config.toml
num_hidden_layers = 11
hidden_size = 96
num_attention_heads = 3
num_key_value_heads = 3
head_dim = 32
intermediate_size = 256
vocab_size = 9741
hidden_act = "swiglu"
norm = "rmsnorm"
norm_place = "out"
norm_eps = 1e-05
positions = "rope"
rope_theta = 10000.0
rope_fraction = 1.0
qk_norm = true
attn_scale = 0.177
bias = "none"
tie_word_embeddings = false
parallel_block = false
init = "normal"
init_std_qkv = 0.051
init_std_o = 0.0109
init_std_up = 0.051
init_std_down = 0.0109
optimizer = "adamw"
learning_rate = 0.0032
beta1 = 0.9
beta2 = 0.99
weight_decay = 0.092
lr_head = 0.00972
warmup_steps = 358
schedule = "wsd"
decay_fraction = 0.258
decay_shape = "linear"
final_lr_fraction = 0.0
batch_tokens = 16384
max_seq_len = 512
doc_mask = true
train_tokens = 148700000
max_steps = 9076
dataset = "wikipedia_en"
Each number is 50 + 12 x the weight over its row's rms, rounded and kept within 0 to 99. Layers, rows and columns count from 0. The size before them is the row's rms in percent of the matrix's.

# layer 4 MLP gate, 256x96, rms 0.226, rows 9-42, columns 32-63
099:41 31 30 60 32 44 55 66 44 16 44 43 38 50 48 48 39 45 43 54 61 45 56 33 47 68 46 48 41 42 47 37
104:56 27 31 71 27 57 71 24 51 44 36 20 55 44 37 49 56 56 48 59 70 36 27 53 50 58 50 63 41 30 50 41
102:90 49 49 77 48 52 82 36 69 55 44 40 34 72 42 51 56 45 45 56 47 53 39 48 40 46 55 67 47 26 69 60
097:50 54 49 48 26 61 42 37 60 62 46 54 42 84 44 46 40 69 53 55 58 42 46 47 48 63 51 44 45 45 44 67
099:53 58 54 50 33 59 52 37 42 51 45 30 43 53 32 70 64 48 54 82 40 24 49 40 51 28 53 56 24 55 44 48
100:34 50 49 59 42 62 47 37 47 38 36 41 64 57 48 51 64 77 46 50 55 53 49 31 63 27 24 44 24 24 38 34
090:56 84 60 40 52 54 45 43 58 49 80 67 49 73 47 38 27 57 38 62 27 29 41 43 51 52 42 25 40 48 49 66
097:54 30 41 43 44 71 42 60 43 47 42 50 41 49 36 57 70 47 46 62 63 49 63 74 51 51 54 40 71 45 65 49
106:70 52 51 33 42 45 67 45 64 45 56 41 35 54 57 49 59 50 45 55 51 32 36 31 36 42 56 56 53 53 44 37
100:49 48 53 63 25 53 43 22 47 57 32 58 59 47 36 55 45 54 39 54 40 48 66 41 54 47 54 47 65 54 67 56
102:52 60 39 55 39 68 35 47 32 58 48 63 43 45 48 32 68 31 29 40 59 55 40 58 46 41 62 46 51 43 37 66
098:68 52 70 47 31 45 52 41 42 37 79 54 45 57 64 35 68 17 58 47 58 68 35 53 49 35 52 35 55 46 42 53
083:44 51 66 57 58 75 62 42 79 66 69 46 49 36 57 27 56 66 54 45 26 44 50 32 67 50 66 53 59 75 40 50
107:45 63 38 63 53 51 49 40 31 46 50 33 42 66 51 31 53 52 62 48 54 37 40 30 53 49 66 61 34 51 23 41
098:40 51 36 46 26 60 46 52 55 39 52 41 42 76 35 61 33 73 51 55 32 50 61 39 63 43 44 55 16 55 53 53
103:40 72 34 63 57 38 27 32 58 37 66 37 57 60 54 42 59 54 41 45 48 30 70 51 57 53 71 49 24 47 33 46
095:66 36 36 31 36 48 38 74 51 41 50 56 53 64 63 59 61 28 45 74 70 28 38 62 55 53 51 45 63 53 59 71
089:75 41 56 64 36 64 45 37 51 32 53 31 56 59 52 28 67 39 39 40 56 57 71 32 43 22 67 66 41 51 56 50
102:74 36 40 43 49 47 29 64 58 55 33 65 72 61 33 24 42 59 44 48 52 59 64 42 54 57 65 67 51 39 47 63
089:45 55 39 27 52 55 48 45 37 34 54 62 23 69 37 50 72 63 24 41 49 38 51 52 67 58 71 41 51 47 52 40
093:62 54 41 38 53 61 52 52 46 45 55 62 42 60 39 48 67 66 76 51 25 69 44 14 41 48 53 44 49 45 33 49
096:55 58 37 33 53 49 69 30 41 39 55 28 51 71 58 48 39 70 39 53 57 64 31 35 34 39 37 54 42 48 49 48
101:82 74 57 40 44 49 74 37 36 22 46 55 65 52 34 34 49 45 39 58 48 54 50 55 58 55 55 29 43 49 49 51
107:57 56 55 48 24 41 59 55 40 38 45 38 54 48 40 32 51 52 50 64 48 57 58 42 56 54 47 74 23 45 46 58
103:55 58 31 47 30 41 48 48 65 43 45 15 64 54 48 41 47 31 45 56 51 48 56 47 47 35 54 44 54 36 44 29
088:65 66 48 68 43 42 52 71 50 35 57 54 61 42 36 52 61 57 42 23 49 59 59 62 45 49 64 55 56 55 71 53
104:45 57 29 59 30 40 46 36 51 46 42 65 43 45 49 41 55 69 56 38 54 36 69 58 53 41 62 51 45 46 55 69
099:60 50 48 53 36 60 41 48 60 51 44 35 63 53 55 50 48 57 36 53 53 35 23 27 43 48 34 32 30 16 40 54
100:64 53 44 58 50 54 32 64 41 39 59 31 41 51 45 41 54 43 62 47 71 59 46 55 68 47 51 34 51 37 56 55
094:52 57 26 25 40 68 44 59 33 46 41 36 27 66 17 60 50 53 30 39 61 49 53 59 56 51 48 36 55 48 50 62
103:46 53 42 38 43 53 39 30 64 34 54 19 47 55 37 46 30 41 61 61 44 50 49 47 50 49 46 53 55 34 35 46
105:44 91 43 62 33 57 65 44 45 50 56 39 35 42 41 41 54 47 45 51 47 64 45 48 53 37 43 48 36 49 69 70
108:48 56 47 70 55 42 37 52 47 20 49 61 43 53 49 49 54 71 57 45 47 30 38 23 63 46 48 44 50 51 42 55
095:59 60 58 56 32 54 53 28 47 37 36 54 39 57 58 59 45 37 41 71 40 19 33 48 60 22 50 44 38 54 44 30
# layer 4 MLP up, 256x96, rms 0.239, rows 9-41, columns 32-63
099:49 40 62 70 50 61 55 37 65 49 34 54 37 56 37 45 38 63 50 73 64 30 40 31 54 57 26 69 38 49 53 49
116:47 36 33 64 55 49 60 39 52 48 45 40 17 30 48 48 53 51 35 44 70 29 33 46 41 64 32 52 53 27 32 44
100:79 41 74 57 45 46 58 43 65 57 44 53 58 49 43 48 61 40 34 47 40 73 67 41 48 35 62 73 46 49 61 71
090:45 45 66 56 30 38 37 44 65 46 57 55 57 79 19 37 29 64 55 53 38 71 65 53 52 52 53 48 40 59 57 50
099:42 59 37 35 50 49 48 47 18 51 64 46 54 41 62 40 61 49 46 44 69 54 52 52 36 44 69 45 61 67 33 53
097:63 62 70 50 58 33 45 69 34 70 63 46 45 66 41 32 42 36 55 52 40 39 51 68 35 53 75 57 74 50 57 57
081:38 48 56 78 54 65 43 57 45 61 40 65 56 57 61 45 21 50 48 52 10 59 76 42 39 47 31 39 20 45 48 58
095:53 71 47 51 36 59 51 31 40 57 55 47 60 65 70 58 48 71 41 57 34 33 23 62 48 28 62 53 64 54 58 54
107:44 54 46 48 36 58 23 63 23 43 53 44 75 34 50 34 35 76 39 50 54 68 52 55 55 46 54 43 60 44 48 58
100:66 38 48 78 64 48 52 58 42 58 47 33 68 49 57 40 43 45 74 66 64 45 44 42 47 58 36 24 61 39 32 57
105:63 72 55 40 82 70 59 42 47 53 34 62 46 59 47 52 74 47 49 43 57 55 60 36 45 31 42 40 64 62 40 63
088:33 54 31 55 46 67 58 46 39 63 48 18 62 39 32 54 29 47 64 32 60 44 48 70 41 53 45 54 49 47 47 69
075:43 56 61 85 78 40 63 67 51 41 58 31 61 42 45 71 48 47 57 48 51 54 63 66 56 41 53 47 52 61 42 43
113:55 67 40 66 61 50 46 36 42 37 35 48 49 72 65 59 30 56 63 36 42 56 60 25 61 36 84 51 27 64 30 43
106:52 59 55 50 58 51 61 40 41 47 50 40 59 25 72 35 70 26 51 36 80 53 40 52 28 51 57 55 74 45 27 51
105:55 56 49 55 52 47 48 50 46 39 66 39 47 65 50 33 66 57 45 45 52 49 65 64 73 46 54 47 41 47 56 50
092:59 74 60 66 39 68 37 28 41 57 34 43 38 40 43 38 41 69 43 44 35 11 40 49 57 62 49 56 49 27 44 31
092:58 37 30 61 45 59 39 64 36 41 62 36 40 43 36 49 50 60 57 52 39 26 54 36 40 40 59 56 75 45 60 70
098:55 58 64 43 19 55 68 38 33 59 63 41 55 35 55 55 58 36 32 51 45 52 41 58 33 34 42 53 49 68 54 57
087:50 24 69 49 49 76 61 40 72 37 20 61 26 56 62 48 52 54 43 66 54 56 26 47 39 67 56 62 46 43 37 58
088:44 44 53 52 58 51 55 24 32 49 37 48 49 50 55 68 21 49 44 36 56 28 42 69 41 45 65 40 77 52 55 60
099:49 53 57 44 59 68 54 47 17 62 45 59 58 63 49 64 38 33 61 57 30 35 53 69 38 75 37 75 43 61 72 58
096:72 58 59 66 43 43 63 43 36 30 43 57 49 43 48 34 43 50 49 38 66 48 56 58 67 59 42 34 69 60 39 44
105:44 64 54 46 52 32 72 51 35 45 68 61 64 49 56 45 49 64 41 48 46 58 34 54 46 35 43 60 38 67 51 64
108:47 28 45 34 50 48 33 54 55 40 66 71 26 56 45 77 39 61 46 42 50 44 58 42 41 31 36 61 40 41 63 54
077:87 62 53 38 72 24 46 64 48 41 55 57 49 47 23 61 49 71 29 45 53 66 64 67 55 60 65 43 43 54 66 62
101:56 52 59 37 54 27 65 72 68 51 64 53 63 52 63 48 50 49 50 60 51 30 39 51 48 48 51 44 40 56 38 62
101:58 56 69 65 53 70 31 47 63 57 45 28 42 44 52 47 25 49 59 50 52 32 45 57 60 39 56 49 68 58 49 42
094:64 24 54 59 61 75 46 50 48 51 51 55 51 47 46 36 69 40 47 54 65 62 57 54 46 37 41 55 42 46 46 63
091:56 73 77 56 64 45 45 36 69 47 51 49 59 61 63 43 51 32 55 68 45 34 39 35 56 51 48 47 65 49 44 49
106:42 62 49 41 61 51 41 52 56 58 81 47 44 35 49 29 59 49 22 40 53 52 46 42 49 44 34 38 74 48 62 44
109:50 72 38 57 62 51 31 50 47 58 35 25 54 59 40 48 36 54 71 30 55 62 40 56 52 50 43 35 64 46 68 29
105:46 61 54 59 49 56 35 64 44 57 67 43 52 62 65 66 56 47 48 55 37 39 53 44 47 43 27 64 56 56 64 40
# layer 4 MLP down (transposed), 256x96, rms 0.225, rows 9-41, columns 32-63
103:26 42 51 40 46 50 45 55 49 39 39 41 73 42 49 40 39 49 38 51 56 52 30 39 43 60 86 67 78 32 39 48
113:29 58 64 55 54 54 43 36 54 36 56 55 49 66 68 59 33 67 56 53 29 70 57 50 50 60 58 45 30 52 40 73
097:55 44 45 61 47 47 55 64 60 58 64 34 34 40 27 71 58 63 40 65 82 34 54 40 50 50 43 57 58 65 46 38
094:37 37 41 54 57 50 66 46 57 42 38 39 62 37 67 54 66 41 53 51 52 52 44 63 55 44 50 35 62 25 48 39
103:61 51 60 58 58 51 58 63 55 52 68 58 48 59 50 22 56 47 31 55 44 48 52 50 10 63 75 50 37 45 56 44
100:44 32 47 36 56 55 57 51 51 49 44 42 49 41 41 46 62 63 64 45 46 34 66 41 48 37 51 67 37 56 51 45
096:56 89 56 60 41 40 46 40 51 60 49 64 46 33 51 52 57 39 55 41 59 44 43 45 36 37 42 26 55 71 54 51
094:49 45 57 56 35 62 57 45 50 54 47 23 56 44 42 30 36 54 60 35 31 35 55 49 43 44 48 46 41 28 49 32
108:51 41 46 58 41 45 47 31 55 50 60 49 30 68 57 53 67 40 49 47 40 48 44 52 56 51 36 37 46 39 48 73
102:40 43 65 42 34 46 59 61 53 37 42 29 41 62 49 40 61 60 41 48 63 52 51 47 29 54 40 58 53 35 45 67
105:54 42 40 51 56 32 77 48 49 45 46 57 73 46 46 58 63 40 59 43 45 45 60 48 23 56 65 40 66 46 49 50
094:42 41 60 52 29 42 38 58 42 44 44 51 58 52 54 36 55 61 43 62 59 54 61 37 50 45 29 57 59 52 59 43
082:74 71 28 66 65 42 41 64 50 55 61 65 40 49 32 41 62 39 43 55 62 46 58 60 41 42 47 43 40 40 53 58
102:37 70 49 34 47 46 58 58 38 58 46 72 48 57 44 49 65 47 64 41 58 55 67 61 51 75 35 64 38 50 58 59
103:63 25 58 70 58 43 63 58 56 37 54 44 63 63 51 55 42 55 54 37 40 56 45 22 47 51 62 41 45 45 25 69
101:42 59 43 36 53 58 43 58 54 53 41 56 64 42 72 48 52 30 42 33 58 59 71 51 32 34 46 51 45 55 40 70
090:26 45 45 47 62 37 62 51 20 40 72 38 27 47 51 55 62 31 59 56 50 46 51 55 51 60 58 52 60 48 47 68
089:37 42 54 36 41 60 48 61 41 72 51 47 62 84 40 56 59 50 34 30 35 60 67 48 53 55 67 55 25 77 51 38
104:38 19 49 54 39 42 56 66 52 42 54 55 66 66 44 44 55 41 48 33 40 74 53 57 44 50 57 64 20 44 55 47
100:36 56 42 39 61 38 40 64 42 59 51 54 48 44 56 58 54 59 50 42 48 51 55 52 32 37 38 33 54 66 63 44
094:51 49 57 31 53 49 44 53 51 51 43 49 43 59 41 41 66 56 32 65 42 72 61 35 42 33 30 71 50 56 51 40
101:59 66 64 56 51 40 41 40 57 55 44 27 41 48 57 46 57 57 50 46 42 47 40 51 35 50 51 52 32 44 29 46
099:68 57 53 74 59 59 37 52 65 48 51 40 60 55 46 76 42 44 26 48 59 52 46 45 42 58 41 57 43 58 65 36
098:49 51 63 45 53 37 43 64 71 59 38 54 49 31 61 42 33 69 55 47 53 25 35 59 30 61 43 43 41 39 34 34
105:50 48 42 34 60 55 29 37 71 67 56 30 47 63 29 42 53 62 50 66 35 73 40 80 46 43 44 57 69 52 67 72
087:57 34 67 31 70 76 35 70 66 58 55 59 60 34 61 62 51 43 61 47 45 61 41 45 35 38 52 18 35 49 47 39
104:33 32 45 47 69 47 40 47 36 66 61 20 60 38 45 42 67 37 41 46 44 72 61 57 29 57 54 62 40 50 70 54
102:35 57 61 34 45 23 62 52 28 48 31 57 67 73 62 51 46 44 38 35 45 48 29 40 31 50 45 53 47 49 67 41
099:61 64 57 55 56 52 42 63 53 34 32 46 43 38 61 57 34 42 63 71 51 78 36 38 62 35 32 22 54 50 44 40
092:67 27 27 37 47 57 47 54 53 65 52 61 46 44 24 68 55 40 29 44 43 53 58 45 53 44 62 55 46 65 56 41
110:61 94 57 62 54 39 62 64 42 52 34 66 40 70 69 53 49 41 49 57 39 63 63 52 56 43 41 32 58 55 53 80
107:47 55 36 60 38 28 27 64 50 37 23 57 42 45 46 47 74 67 75 57 47 48 48 61 55 71 41 35 28 41 44 61
101:50 66 41 49 44 47 47 53 69 47 44 63 45 56 42 52 14 65 72 73 56 38 27 44 42 60 66 42 61 55 43 59